Part of a small language model's weights.
Size: 12 layers, width 64, 2 heads of 32, MLP 192 SwiGLU, vocabulary 8192, 1.7M parameters.
Architecture: LayerNorm before each block, untied embeddings.
Training: a variant of Muon for these matrices, 133M tokens, 8698 steps.
Each number is 50 + 12 x the weight over the matrix's rms, rounded and kept within 0 to 99. Layers, rows and columns count from 0.

# gate: layer 2 MLP gate, 192x64, rms 0.448, rows 155-189, columns 0-63
# up: layer 2 MLP up, 192x64, rms 0.45, rows 155-189, columns 0-63
# down: layer 2 MLP down (transposed), 192x64, rms 0.234, rows 155-189, columns 0-63
gate155:55 41 59 56 56 53 53 53 55 48 48 62 30 57 47 39 58 73 64 18 55 56 47 47 36 69 45 29 52 49 56 20 66 56 68 50 54 50 41 48 32 41 56 46 73 38 64 50 65 66 39 43 49 40 44 58 70 63 44 60 54 59 53 41
up155:51 29 47 57 22 52 49 69 41 59 44 64 65 55 39 39 56 58 49 49 62 42 73 63 17 41 32 62 78 55 47 66 75 32 49 54 58 51 52 44 55 69 50 45 50 37 54 40 48 22 53 34 32 29 59 49 45 68 58 53 52 73 37 52
down155:49 38 65 45 56 48 37 64 27 39 75 48 35 37 60 35 78 27 51 57 73 69 56 33 49 43 64 58 57 28 43 67 57 51 47 63 61 36 39 52 58 41 45 65 48 47 44 59 22 57 59 40 63 45 43 52 45 36 48 51 47 48 49 44
gate156:46 34 50 52 57 62 78 58 47 34 51 53 42 31 57 50 49 80 56 34 23 55 45 55 39 86 22 49 38 55 32 40 43 60 39 37 66 49 45 47 66 57 42 57 51 63 33 56 42 57 67 74 53 66 64 48 58 25 63 49 56 25 46 63
up156:49 51 60 70 47 31 39 47 41 76 58 57 50 52 36 35 37 33 39 68 65 29 50 62 55 39 60 69 62 30 45 55 64 64 83 60 34 58 64 51 54 61 53 64 69 44 46 35 69 37 38 49 81 44 46 53 53 61 55 50 35 47 38 46
down156:20 54 55 47 54 62 45 43 51 55 40 28 41 55 68 64 44 43 54 50 72 54 50 61 48 27 74 38 45 52 55 48 57 63 60 58 32 28 57 63 31 56 42 29 56 58 77 42 44 29 39 50 70 61 53 64 42 59 56 40 55 48 31 43
gate157:33 53 57 43 50 40 59 49 55 43 42 53 32 53 73 45 71 32 56 39 60 61 32 72 65 52 37 46 48 52 70 48 48 49 47 66 46 38 38 51 24 56 70 46 72 51 56 53 42 73 60 56 53 50 38 61 51 58 33 55 59 58 48 34
up157:38 63 53 62 45 43 58 51 55 47 27 67 44 65 25 57 67 59 89 58 38 40 17 40 37 33 28 37 52 54 46 50 46 37 60 49 52 57 46 43 63 36 46 48 68 43 41 56 72 85 31 46 55 67 57 36 57 62 45 46 57 56 52 33
down157:56 80 42 40 43 60 58 63 51 74 70 55 71 68 31 63 47 65 59 58 42 54 48 53 35 54 51 31 49 45 73 42 43 38 47 44 54 64 68 46 65 33 32 47 36 41 34 33 64 40 35 58 49 52 66 34 47 52 54 60 43 54 47 28
gate158:47 49 56 39 60 51 44 73 54 70 54 44 53 51 29 52 47 53 25 51 65 65 59 55 48 62 23 63 21 57 47 55 34 57 42 48 59 52 47 35 61 57 55 51 64 58 45 38 37 59 50 49 39 44 35 61 61 61 27 58 20 59 40 63
up158:70 55 62 28 33 50 51 33 54 45 51 37 65 33 66 41 68 45 51 31 50 58 35 21 69 57 56 43 58 61 46 59 45 51 32 49 49 58 37 35 53 46 44 45 50 36 53 64 68 44 49 38 57 50 52 35 39 77 50 56 53 56 52 63
down158:53 43 64 38 30 62 61 74 48 48 55 52 66 37 37 58 27 41 51 49 59 46 60 39 63 63 36 64 49 39 41 61 53 42 32 61 64 59 54 37 76 48 57 39 24 71 44 42 70 55 58 61 47 39 51 43 38 39 50 55 20 56 41 49
gate159:75 39 61 58 46 52 49 50 41 45 53 52 40 36 65 44 66 47 49 44 52 43 39 47 42 45 59 55 69 59 51 35 58 38 47 39 46 59 70 44 09 44 32 26 57 58 53 50 37 49 69 52 53 38 58 48 45 41 56 56 50 64 58 36
up159:55 52 55 26 44 55 59 41 44 31 69 46 37 74 47 47 32 55 47 74 40 37 57 57 62 60 58 29 52 37 40 53 43 49 49 41 59 33 47 44 74 47 46 59 45 34 57 61 61 47 38 38 43 62 44 62 60 42 41 47 58 55 52 68
down159:49 56 28 51 58 47 53 64 52 45 60 51 64 62 46 45 75 46 36 71 54 34 34 57 46 24 43 57 54 50 52 30 47 47 48 49 45 44 58 43 29 62 58 39 59 61 73 34 36 41 58 64 59 51 51 69 31 57 41 51 45 51 63 41
gate160:18 47 47 60 53 54 41 63 47 45 62 35 53 65 45 41 47 48 62 55 49 41 44 42 48 52 48 41 53 64 49 45 51 62 56 59 62 57 46 28 27 25 46 27 60 60 69 64 52 56 51 44 29 46 54 45 66 71 65 55 47 61 58 35
up160:43 59 29 46 49 43 60 53 66 50 38 59 55 46 56 56 54 55 43 58 74 25 46 51 64 48 50 49 46 48 59 62 30 57 62 27 59 59 40 49 43 62 66 35 59 46 48 51 68 39 43 43 42 52 32 56 52 29 63 47 40 57 50 60
down160:35 56 49 44 64 45 34 43 33 67 62 54 30 35 53 52 47 47 46 48 61 53 60 31 56 59 48 41 60 58 35 55 46 53 46 44 59 59 85 67 50 48 38 66 50 45 41 48 57 51 41 47 38 56 67 56 26 49 56 44 58 67 55 51
gate161:45 46 37 43 29 39 67 45 43 59 36 58 61 55 37 53 63 45 27 56 55 33 47 46 54 47 53 48 45 50 46 85 45 71 58 59 53 55 50 30 73 54 59 20 30 31 60 62 48 55 50 64 47 54 45 44 61 48 53 61 42 42 48 48
up161:65 35 50 45 36 50 42 39 58 24 49 41 72 58 51 54 45 43 36 39 42 36 46 54 40 32 43 47 44 60 54 56 72 46 49 68 51 54 63 50 63 36 77 36 43 60 47 52 62 38 63 58 35 42 58 56 55 60 53 62 39 37 51 55
down161:38 50 39 46 31 55 61 69 61 50 32 47 48 41 49 59 57 50 61 61 56 74 58 36 54 57 45 38 46 33 38 60 43 69 50 48 30 67 58 57 75 49 36 51 55 61 27 54 54 48 32 59 44 34 52 78 46 60 42 32 57 33 51 57
gate162:65 55 62 47 39 58 52 61 52 49 48 41 56 53 56 54 55 56 55 61 43 54 54 49 17 36 36 37 80 39 39 39 24 24 34 69 60 72 63 39 34 24 54 39 49 39 56 51 49 66 33 72 48 41 58 48 51 43 64 57 61 43 61 46
up162:54 54 33 33 28 35 32 72 56 50 49 29 42 46 68 48 67 53 56 38 34 85 63 61 35 29 30 33 61 42 48 41 46 59 32 64 51 59 47 61 58 54 61 25 41 46 40 37 56 81 41 68 56 40 66 43 74 61 36 46 52 56 48 39
down162:47 66 54 62 32 35 52 50 70 54 15 55 37 33 45 32 50 63 34 65 54 80 77 36 48 56 42 26 65 45 52 44 69 63 43 47 53 71 47 61 69 54 38 66 50 40 29 39 44 45 33 53 55 50 47 53 69 52 53 27 65 54 61 48
gate163:49 59 45 40 60 67 51 58 50 50 50 57 41 34 28 51 48 45 53 50 44 47 51 52 45 38 49 48 42 44 41 77 53 52 51 20 41 34 58 41 51 38 44 41 59 50 50 75 53 54 40 46 68 61 72 59 78 78 49 40 51 55 38 35
up163:53 34 51 42 45 47 52 46 53 30 40 51 65 73 33 58 43 45 66 56 52 62 44 35 47 61 72 48 58 51 43 33 73 60 50 85 60 43 68 33 51 52 51 70 38 48 38 56 31 45 55 64 60 36 56 50 32 45 48 55 53 42 45 64
down163:65 71 56 52 54 53 52 47 74 66 64 40 17 33 65 54 51 58 37 54 49 48 55 55 52 29 26 52 39 34 60 66 48 49 56 14 40 46 39 58 64 43 57 50 46 29 70 35 57 54 45 47 45 64 45 55 80 47 57 48 34 53 56 46
gate164:66 63 40 55 45 39 50 63 39 58 52 41 54 55 53 36 39 28 52 70 65 61 49 53 64 73 57 40 57 44 37 39 33 47 44 55 35 33 66 22 26 52 73 42 40 39 51 65 65 46 41 68 49 52 49 63 60 72 41 38 41 77 58 35
up164:53 55 46 52 60 42 46 70 56 51 69 27 53 45 62 38 63 57 57 62 46 60 35 61 63 61 67 50 48 24 50 46 42 56 23 55 54 78 35 43 50 39 58 65 34 43 58 53 62 37 38 33 40 58 65 45 53 47 42 61 47 62 48 42
down164:64 41 51 46 62 67 81 45 38 34 61 39 39 63 55 46 61 60 45 48 50 64 73 55 54 36 60 46 40 36 61 47 38 62 47 44 39 41 71 59 56 46 22 46 39 34 61 33 32 44 59 42 72 42 47 40 62 60 38 54 51 39 40 40
gate165:57 35 55 36 57 64 44 49 51 60 40 55 14 32 75 64 48 58 79 51 67 44 51 51 58 60 46 47 52 56 62 41 53 50 34 43 70 56 58 48 49 51 82 37 42 49 63 19 49 39 48 60 43 52 41 45 34 28 43 61 71 55 49 35
up165:51 58 41 23 74 58 47 34 61 54 48 47 58 37 65 46 36 36 33 46 44 50 69 56 66 64 57 68 44 58 58 38 41 57 31 41 23 53 45 77 40 56 81 66 36 52 56 46 39 54 72 58 60 31 44 36 36 56 40 62 44 45 49 63
down165:34 46 60 35 79 42 41 51 67 71 46 43 42 42 39 48 51 41 54 63 68 40 43 42 62 50 59 28 29 62 59 57 30 60 29 44 44 54 50 54 55 64 56 37 49 62 78 45 46 42 39 60 32 58 39 52 43 35 59 53 30 33 60 74
gate166:68 38 55 59 60 68 55 45 49 40 41 50 42 40 51 53 36 57 52 59 33 49 28 37 44 56 58 51 48 52 47 64 63 53 58 39 46 31 72 44 36 49 64 62 57 65 22 57 45 49 64 62 50 35 42 44 73 45 64 58 36 38 45 58
up166:54 36 45 20 41 53 53 51 55 44 32 54 58 67 64 61 51 53 37 32 22 58 50 40 46 46 36 45 69 28 45 67 61 62 54 50 72 63 47 57 66 46 25 51 72 45 56 55 50 48 43 44 50 48 48 54 32 27 48 53 47 66 48 48
down166:31 47 51 66 55 46 70 56 61 36 67 33 40 52 66 32 55 48 59 56 56 46 46 58 41 48 64 65 39 63 53 58 43 47 52 53 38 45 22 40 40 29 59 48 36 46 38 41 44 48 63 66 57 47 83 57 52 46 50 46 36 55 55 48
gate167:63 34 49 36 30 53 27 46 34 56 38 41 47 57 68 35 44 51 43 40 46 42 70 53 55 60 44 38 60 64 37 66 64 39 61 67 45 63 53 42 69 57 92 42 23 56 58 68 53 46 62 48 36 71 48 35 43 60 36 47 44 73 55 58
up167:46 60 54 39 65 54 49 12 72 62 35 50 54 23 63 54 69 45 47 37 40 60 42 58 29 39 34 54 71 57 55 31 54 38 45 75 52 46 33 79 53 58 57 61 48 57 32 32 62 62 29 61 51 55 49 41 93 73 35 58 52 45 44 45
down167:29 68 48 54 43 49 32 57 31 39 57 47 49 37 50 51 54 48 34 49 43 46 53 55 41 53 53 37 68 60 57 56 50 49 54 85 58 20 51 89 38 65 59 49 31 18 26 35 70 55 50 60 61 35 58 62 88 36 63 60 36 52 36 47
gate168:67 35 45 61 36 62 59 44 50 43 46 49 57 48 43 60 52 68 63 39 46 62 52 52 41 48 59 24 41 54 35 66 50 62 57 56 59 44 55 43 29 35 67 56 52 50 42 37 59 34 51 58 48 77 62 51 40 50 54 43 57 28 52 35
up168:65 10 47 39 51 65 53 61 65 29 47 48 54 22 47 53 65 63 51 80 43 75 49 33 32 61 32 40 50 53 44 63 50 43 55 38 64 41 63 57 43 44 51 46 56 54 29 57 51 59 41 55 54 45 47 41 63 63 30 50 49 77 57 39
down168:57 65 51 36 65 45 38 66 56 47 60 51 68 43 61 32 52 60 32 55 43 50 62 32 58 48 50 30 38 58 34 48 40 49 51 43 41 52 59 62 32 35 35 33 52 59 31 39 41 73 55 52 50 47 61 86 51 71 69 35 54 65 43 50
gate169:38 77 65 40 49 45 77 33 66 47 35 62 43 49 43 58 35 46 56 34 56 48 35 70 36 46 51 64 80 42 46 52 49 39 73 50 47 47 70 48 46 65 78 67 43 47 55 37 46 59 48 57 48 43 33 66 60 33 52 55 31 54 63 51
up169:53 16 49 50 45 71 54 67 66 60 33 57 42 48 34 42 51 70 45 56 47 46 44 42 48 42 35 49 47 26 71 38 53 60 52 36 77 81 59 72 44 39 61 46 46 34 37 26 48 51 34 45 61 41 57 45 63 55 64 41 44 65 39 50
down169:44 42 36 46 66 52 34 44 49 36 62 39 53 34 50 49 58 57 41 59 50 44 73 52 55 68 61 38 44 58 31 43 50 41 60 39 60 42 55 49 66 42 16 59 41 73 58 66 50 42 51 64 50 44 39 37 41 37 58 66 87 55 45 57
gate170:53 30 51 11 71 54 47 53 51 73 35 55 56 49 28 61 60 63 59 59 45 53 44 34 20 47 63 70 41 72 51 61 58 53 57 58 50 55 61 49 38 43 58 42 37 48 59 43 44 54 51 76 46 72 50 48 26 61 42 51 28 36 51 45
up170:55 45 54 43 39 56 58 70 79 48 42 53 37 43 61 51 42 45 24 68 38 74 54 38 58 52 50 19 50 19 36 51 41 58 55 52 43 71 59 26 36 27 36 41 50 59 45 73 48 67 44 35 74 56 47 42 43 65 39 52 45 50 54 62
down170:55 58 69 65 22 52 69 53 71 46 31 72 51 49 28 27 68 47 40 31 43 64 73 43 45 50 34 58 46 48 50 45 65 57 56 59 40 53 34 42 38 35 58 66 55 54 64 43 62 59 59 48 60 51 50 48 44 33 66 36 43 27 54 57
gate171:58 47 49 71 41 51 43 49 34 55 42 45 31 40 73 57 50 52 55 64 46 45 51 47 39 42 45 28 43 42 20 37 64 64 60 43 57 56 43 39 64 52 48 67 54 39 52 55 47 44 54 24 81 46 43 43 44 50 66 62 53 40 53 34
up171:39 48 58 41 49 49 72 27 57 51 53 56 45 54 45 49 70 73 55 57 54 40 79 56 51 49 52 33 46 44 60 36 42 43 62 43 51 56 20 42 61 61 40 58 44 51 55 43 46 62 59 58 56 50 32 55 36 49 56 73 39 15 53 53
down171:60 44 32 56 50 54 24 58 47 44 51 59 52 53 63 58 42 47 38 53 26 58 22 57 59 55 41 57 55 49 73 57 38 37 51 56 47 44 71 49 34 44 53 42 56 22 53 64 49 56 50 51 54 66 70 55 52 43 60 39 56 70 64 59
gate172:26 54 63 59 28 53 58 41 41 42 47 57 61 35 59 53 55 52 49 23 66 46 63 54 55 45 21 47 41 65 25 49 55 37 49 45 45 64 74 53 44 62 33 44 60 20 53 40 60 67 42 46 25 58 62 45 38 65 44 59 60 50 38 32
up172:76 42 40 33 43 67 43 76 73 44 59 47 45 52 45 56 50 45 54 60 36 43 57 47 49 44 62 77 65 48 71 39 48 55 29 47 63 57 36 42 68 56 85 64 55 67 50 31 43 39 68 45 54 47 42 53 36 29 47 45 45 55 53 46
down172:45 50 61 59 67 49 76 32 38 65 50 45 76 39 34 42 53 34 35 43 48 60 47 53 57 79 39 58 45 35 38 50 56 34 70 34 54 51 46 52 41 45 47 57 61 38 49 50 60 53 47 59 48 32 23 52 41 56 72 53 53 67 41 62
gate173:48 41 63 32 41 37 83 59 61 39 42 63 52 46 39 46 70 78 51 59 33 59 58 44 56 38 43 49 44 46 42 56 42 59 51 42 48 51 78 48 38 21 29 37 46 60 35 46 52 86 52 65 60 56 50 59 37 54 40 49 39 52 51 51
up173:56 42 34 63 49 42 33 44 42 72 46 41 38 69 62 65 68 47 48 34 47 38 63 25 58 57 51 62 70 53 40 22 45 56 45 58 60 59 58 45 73 58 56 52 57 46 46 48 66 37 47 36 40 42 34 39 45 63 23 68 44 63 54 29
down173:54 40 38 44 39 57 23 50 69 58 47 28 59 64 56 26 48 58 67 57 44 49 56 51 52 50 49 68 55 65 59 41 44 49 50 46 72 52 57 69 62 42 34 47 30 65 72 38 79 53 41 44 60 46 50 50 46 45 36 37 56 45 32 29
gate174:60 49 35 58 74 56 30 60 44 48 46 33 40 43 58 41 70 41 36 64 65 49 21 51 54 56 57 00 42 51 41 58 31 66 24 53 62 65 59 40 25 28 60 28 33 71 52 42 42 28 56 57 53 51 58 31 40 74 49 45 60 62 51 42
up174:40 68 81 49 38 65 41 48 44 27 74 56 41 52 64 32 47 33 46 67 54 52 48 55 38 54 35 80 47 37 45 60 80 28 72 53 54 56 61 61 56 85 41 54 56 44 67 51 70 51 48 47 35 46 49 72 57 18 40 55 36 64 40 64
down174:51 50 52 49 33 28 67 38 38 59 37 28 69 58 46 39 57 36 54 40 48 21 47 45 52 73 60 59 50 41 50 51 77 27 35 49 48 41 63 55 55 41 69 54 61 51 60 55 32 68 54 49 52 33 25 61 52 33 44 59 45 50 64 76
gate175:32 52 49 56 46 51 62 47 31 80 39 50 41 47 41 58 51 36 48 65 59 55 40 65 37 62 24 47 48 78 46 42 39 45 50 37 40 43 43 53 49 20 53 60 54 39 51 56 64 65 44 59 39 41 56 41 30 51 45 51 45 54 66 39
up175:37 39 62 27 41 73 55 53 54 50 42 44 58 54 40 64 62 37 48 60 39 54 23 57 50 39 42 51 41 65 57 68 72 27 74 65 48 66 50 49 46 44 63 37 58 52 65 66 62 40 64 57 50 35 42 49 54 51 22 54 36 59 59 49
down175:58 70 39 55 38 60 41 35 62 60 42 54 37 57 40 63 40 29 55 64 46 60 25 55 47 49 44 60 29 43 64 44 54 48 66 37 57 54 45 61 50 39 62 52 59 39 46 71 58 50 62 61 57 50 58 49 23 33 51 46 54 61 51 15
gate176:56 56 45 60 36 44 46 61 59 55 45 44 48 57 51 55 50 54 39 70 52 47 53 40 46 50 45 46 78 38 31 67 48 52 48 40 84 55 63 42 35 47 48 38 28 57 51 49 66 42 44 53 65 54 49 53 28 39 56 52 41 77 24 48
up176:60 42 47 40 57 37 48 38 30 53 43 54 57 71 79 49 51 48 49 44 61 50 46 46 20 46 46 48 72 35 36 41 64 45 64 61 48 58 59 58 47 42 51 35 33 60 61 58 52 56 48 41 39 37 43 38 33 55 45 44 26 60 48 44
down176:62 58 53 54 78 48 39 52 52 24 44 61 40 49 26 54 52 45 46 56 57 60 43 34 44 40 64 57 74 46 58 42 68 35 57 53 41 45 34 60 50 40 36 69 51 45 65 56 40 61 57 45 42 33 64 56 39 49 56 55 33 55 41 67
gate177:39 58 39 53 35 38 46 37 50 63 49 36 53 67 33 44 35 61 50 45 29 51 67 65 52 43 46 47 59 42 66 55 47 48 37 41 67 51 42 44 57 48 54 33 52 60 55 53 73 51 56 65 55 73 71 45 48 39 75 82 39 34 57 64
up177:48 43 39 48 58 34 60 48 39 50 56 34 54 68 48 27 26 63 45 60 43 39 67 57 51 63 42 61 61 58 67 53 50 63 40 48 64 50 51 45 53 62 48 62 41 61 45 42 69 51 52 57 47 69 59 48 49 24 46 69 45 29 58 46
down177:58 55 58 71 54 22 55 62 50 64 35 55 61 72 47 61 49 38 44 36 45 51 49 53 64 31 41 41 72 48 64 47 61 48 48 55 54 65 62 46 62 60 38 60 46 33 58 43 26 62 38 55 49 51 65 37 32 56 51 61 63 44 23 28
gate178:37 32 60 52 50 58 62 24 48 43 39 62 62 48 64 57 65 75 39 66 19 51 46 35 41 46 35 56 49 50 45 27 58 44 46 58 57 38 61 43 69 26 57 56 44 27 32 67 67 57 31 46 45 70 58 50 50 56 53 75 56 26 60 54
up178:47 77 51 50 71 50 24 51 55 41 40 53 34 46 54 55 36 50 52 48 59 74 48 49 58 51 44 53 53 52 60 48 17 39 35 51 34 45 52 65 43 64 53 36 51 50 59 45 35 50 42 65 81 37 59 50 63 47 53 45 55 58 72 50
down178:67 58 73 64 65 50 64 37 46 29 35 61 37 50 65 16 40 56 74 46 58 68 43 46 58 53 35 50 37 43 46 35 49 29 46 43 51 55 32 59 42 56 81 63 61 43 56 45 26 58 40 52 46 32 44 54 62 47 72 47 61 34 56 57
gate179:59 57 36 48 50 67 70 77 40 79 58 49 55 39 66 52 38 51 64 43 49 56 60 40 46 40 29 45 42 38 45 38 41 41 24 62 84 42 50 52 72 55 39 60 44 53 45 33 29 64 52 64 45 57 69 66 54 53 46 49 54 41 42 52
up179:32 46 68 51 57 91 46 48 45 41 59 51 59 70 45 62 45 45 73 64 61 51 50 56 70 57 48 48 22 35 45 51 49 50 39 49 44 46 66 19 55 44 50 61 48 51 47 65 32 48 40 49 58 43 72 58 40 50 47 42 27 72 40 68
down179:70 42 64 59 46 40 53 48 54 53 47 48 27 47 44 45 57 43 32 22 58 62 52 47 52 67 66 55 42 46 39 50 61 47 80 52 45 56 64 59 51 66 46 35 42 54 50 41 71 55 47 62 47 42 24 26 55 48 67 20 40 59 57 57
gate180:47 49 55 81 68 57 23 54 42 57 42 39 35 54 53 76 46 52 47 48 59 70 48 56 52 59 52 49 45 64 35 20 32 37 48 55 39 46 54 56 45 41 58 30 38 39 58 44 52 54 50 51 44 35 43 61 44 44 26 57 26 66 45 39
up180:38 58 58 74 54 57 50 62 50 50 59 36 47 46 48 54 57 50 45 50 55 56 53 59 47 34 68 49 57 75 26 43 29 59 37 59 35 44 47 37 53 45 36 50 32 36 54 49 37 44 58 58 48 59 51 50 25 62 42 62 69 55 55 27
down180:51 45 73 56 34 45 52 55 35 50 60 61 51 63 47 34 39 41 54 45 50 64 53 49 67 39 63 38 39 41 50 54 43 42 34 41 54 49 57 59 48 51 41 42 66 44 43 59 22 56 55 41 72 26 54 72 49 39 60 58 40 54 62 42
gate181:41 53 59 57 43 65 47 61 29 73 30 53 51 36 25 37 56 36 45 40 79 59 41 62 49 26 35 67 59 66 52 48 39 32 45 63 59 62 51 42 68 39 31 56 48 50 68 60 52 56 64 31 35 65 35 37 78 76 36 51 49 73 53 38
up181:39 51 45 58 57 59 54 42 63 60 28 50 37 35 49 39 37 19 45 37 48 37 33 55 50 49 41 48 55 50 48 58 45 63 46 50 65 60 46 54 29 72 38 61 52 53 52 51 26 54 68 49 56 49 46 39 95 46 60 52 52 47 56 33
down181:28 46 40 45 42 37 62 50 63 29 39 37 39 53 63 66 61 62 42 74 40 59 55 46 63 72 31 37 57 58 53 54 66 38 56 46 53 41 39 53 39 49 80 41 52 50 40 37 59 44 60 56 54 37 54 50 23 39 27 62 71 42 51 67
gate182:49 46 62 49 47 51 63 49 45 70 52 60 47 46 48 73 60 68 64 47 49 24 48 57 33 46 53 47 44 68 67 56 66 47 15 53 57 37 46 41 45 16 28 26 50 53 42 47 43 37 57 39 57 47 79 70 33 34 55 54 55 53 48 55
up182:35 41 76 56 32 80 44 56 46 60 66 54 26 65 34 63 68 53 57 28 76 33 29 72 31 44 43 58 35 51 82 34 48 41 34 46 64 56 41 37 52 29 28 57 72 66 60 33 38 68 51 42 50 43 75 44 37 50 39 57 53 52 62 66
down182:39 48 55 55 46 62 74 40 46 62 51 66 38 59 51 45 42 43 47 58 57 03 34 53 38 61 48 47 64 51 71 60 51 40 32 58 45 43 16 42 59 35 26 74 56 62 57 55 41 49 47 19 56 42 68 57 19 38 53 74 76 32 62 66
gate183:68 26 51 44 35 51 38 45 62 46 51 47 63 53 47 52 67 31 53 29 72 59 63 60 48 53 49 39 50 54 52 58 41 45 31 68 54 52 48 44 65 32 66 59 41 56 71 69 59 39 74 56 42 48 44 37 52 46 40 57 38 53 48 51
up183:36 60 61 54 43 43 40 31 27 61 72 29 54 69 42 69 52 59 52 47 72 37 47 26 57 67 66 36 48 35 52 51 36 41 33 59 46 49 45 40 55 48 30 52 53 31 62 48 42 41 48 27 50 44 31 57 65 69 36 40 53 64 49 62
down183:59 31 54 60 46 48 25 48 48 56 51 66 59 23 31 51 56 47 59 40 53 64 56 62 56 32 54 53 48 51 65 29 56 44 42 49 69 53 46 66 51 18 56 62 40 61 48 64 32 34 54 54 78 52 65 47 21 38 38 59 61 57 40 51
gate184:46 62 36 58 56 52 27 51 55 33 68 36 54 51 40 53 43 72 35 49 35 42 37 50 50 37 66 53 62 46 49 40 54 46 55 63 57 40 63 54 41 45 54 51 54 76 54 64 60 52 49 68 65 39 46 63 65 54 43 47 09 69 46 27
up184:46 44 51 50 62 64 63 53 41 76 38 66 53 46 44 49 55 52 52 75 39 37 44 52 46 61 40 35 51 45 48 88 47 44 41 58 50 52 54 66 45 54 43 70 50 31 32 54 50 40 48 58 28 50 67 43 33 61 60 40 74 38 51 55
down184:41 27 26 58 70 50 44 61 35 39 46 45 60 50 64 58 51 76 39 62 64 39 48 42 53 65 33 57 42 52 42 63 39 37 47 32 46 63 62 59 18 51 52 44 73 65 58 46 41 31 49 61 48 43 36 45 56 53 49 45 60 58 59 55
gate185:40 36 32 70 46 63 72 47 39 53 56 44 31 54 49 19 37 69 47 28 24 77 60 65 36 65 31 53 56 49 65 53 59 56 39 31 64 48 57 62 26 48 41 40 52 49 41 51 32 52 44 69 46 49 46 56 61 11 45 41 57 61 52 34
up185:56 44 75 36 53 43 53 58 60 46 46 54 52 23 41 69 57 51 52 57 58 35 51 24 62 67 58 47 35 46 38 48 36 62 55 44 65 56 51 44 59 55 53 37 50 20 36 28 59 56 58 58 53 74 52 33 54 57 58 48 34 50 23 63
down185:64 42 53 69 37 69 07 59 53 71 44 50 26 42 38 55 34 45 64 55 43 48 45 58 31 49 54 49 40 31 21 46 40 48 59 56 53 49 64 56 48 68 53 39 47 64 65 62 54 63 51 71 41 60 57 43 40 64 52 66 50 56 30 40
gate186:38 43 58 52 44 45 49 40 28 48 46 39 54 62 33 40 62 68 61 57 27 40 45 67 51 43 70 41 56 46 39 57 42 56 54 53 41 46 70 46 43 34 37 45 74 35 47 45 49 54 49 56 32 52 50 69 68 61 55 50 53 39 54 41
up186:74 54 33 35 59 39 52 61 59 53 50 52 53 57 52 70 26 48 27 38 58 56 46 29 71 53 47 42 38 41 26 51 63 35 52 36 48 67 60 50 41 52 63 57 51 56 57 73 46 58 62 48 65 46 37 51 41 38 46 48 57 41 56 45
down186:55 55 44 40 63 49 56 37 32 60 81 36 45 48 43 42 55 60 58 50 52 33 61 68 46 62 55 37 47 34 51 62 49 50 46 45 51 55 44 40 62 45 39 46 31 54 58 42 56 57 48 64 35 74 21 60 58 50 44 51 58 61 54 54
gate187:48 36 34 63 29 33 55 42 36 36 31 65 58 37 37 40 37 49 57 51 54 37 48 48 60 50 51 45 48 73 52 51 58 64 47 78 75 48 47 41 50 44 38 47 24 67 49 58 54 47 61 50 36 92 64 51 48 53 25 68 60 38 62 41
up187:67 11 24 63 42 35 61 61 44 50 57 46 58 43 41 39 34 55 63 41 52 58 54 28 45 44 70 26 63 51 45 47 58 61 50 58 66 73 48 44 43 61 27 56 52 53 61 64 50 46 78 54 38 65 56 53 55 62 48 64 52 55 55 31
down187:57 36 52 68 40 52 61 47 69 36 31 44 69 49 37 32 52 49 55 41 38 54 66 45 53 58 47 48 55 52 60 26 40 52 52 49 55 81 71 39 50 83 27 42 59 27 61 55 45 59 46 30 55 41 30 48 33 40 61 63 72 63 56 58
gate188:22 60 47 78 60 59 61 54 52 53 46 76 36 46 52 62 56 43 58 40 68 31 22 51 62 61 58 42 44 52 41 37 58 48 47 19 50 41 60 35 36 50 57 47 55 50 51 47 59 49 56 46 49 40 52 57 45 43 52 62 61 56 56 48
up188:39 71 50 49 41 63 47 39 63 49 35 63 54 28 38 59 51 44 67 58 57 21 29 43 67 56 62 53 52 66 35 48 62 55 48 43 34 28 59 43 42 50 47 55 54 45 57 60 60 38 79 50 55 52 41 59 52 49 39 54 73 47 32 57
down188:45 35 41 27 71 52 43 59 35 49 25 51 52 57 68 67 59 56 34 46 51 43 37 53 56 53 57 60 58 28 48 47 52 34 62 48 52 53 75 69 68 48 67 56 38 73 44 51 47 45 45 45 10 46 44 58 59 50 47 51 48 42 57 39
gate189:63 58 59 44 53 62 45 46 36 65 58 72 64 50 30 55 49 36 47 63 44 41 53 51 65 69 58 50 52 50 30 40 46 49 24 58 57 47 38 37 50 47 41 46 56 38 72 69 63 47 52 49 38 40 60 30 47 39 43 83 39 43 69 58
up189:50 55 24 69 49 46 47 42 43 60 62 26 49 48 63 47 25 53 63 53 46 48 35 43 47 40 64 46 58 64 76 22 36 49 66 56 47 41 30 61 53 48 78 51 41 56 27 45 42 69 40 51 66 17 42 63 74 60 39 36 47 36 32 53
down189:43 61 55 50 36 37 39 48 59 23 69 61 31 25 56 30 32 43 54 34 75 66 54 37 64 19 44 64 47 37 46 56 66 68 57 49 47 58 73 67 59 47 46 55 57 47 26 41 49 56 37 48 62 63 48 69 42 58 45 38 52 54 44 51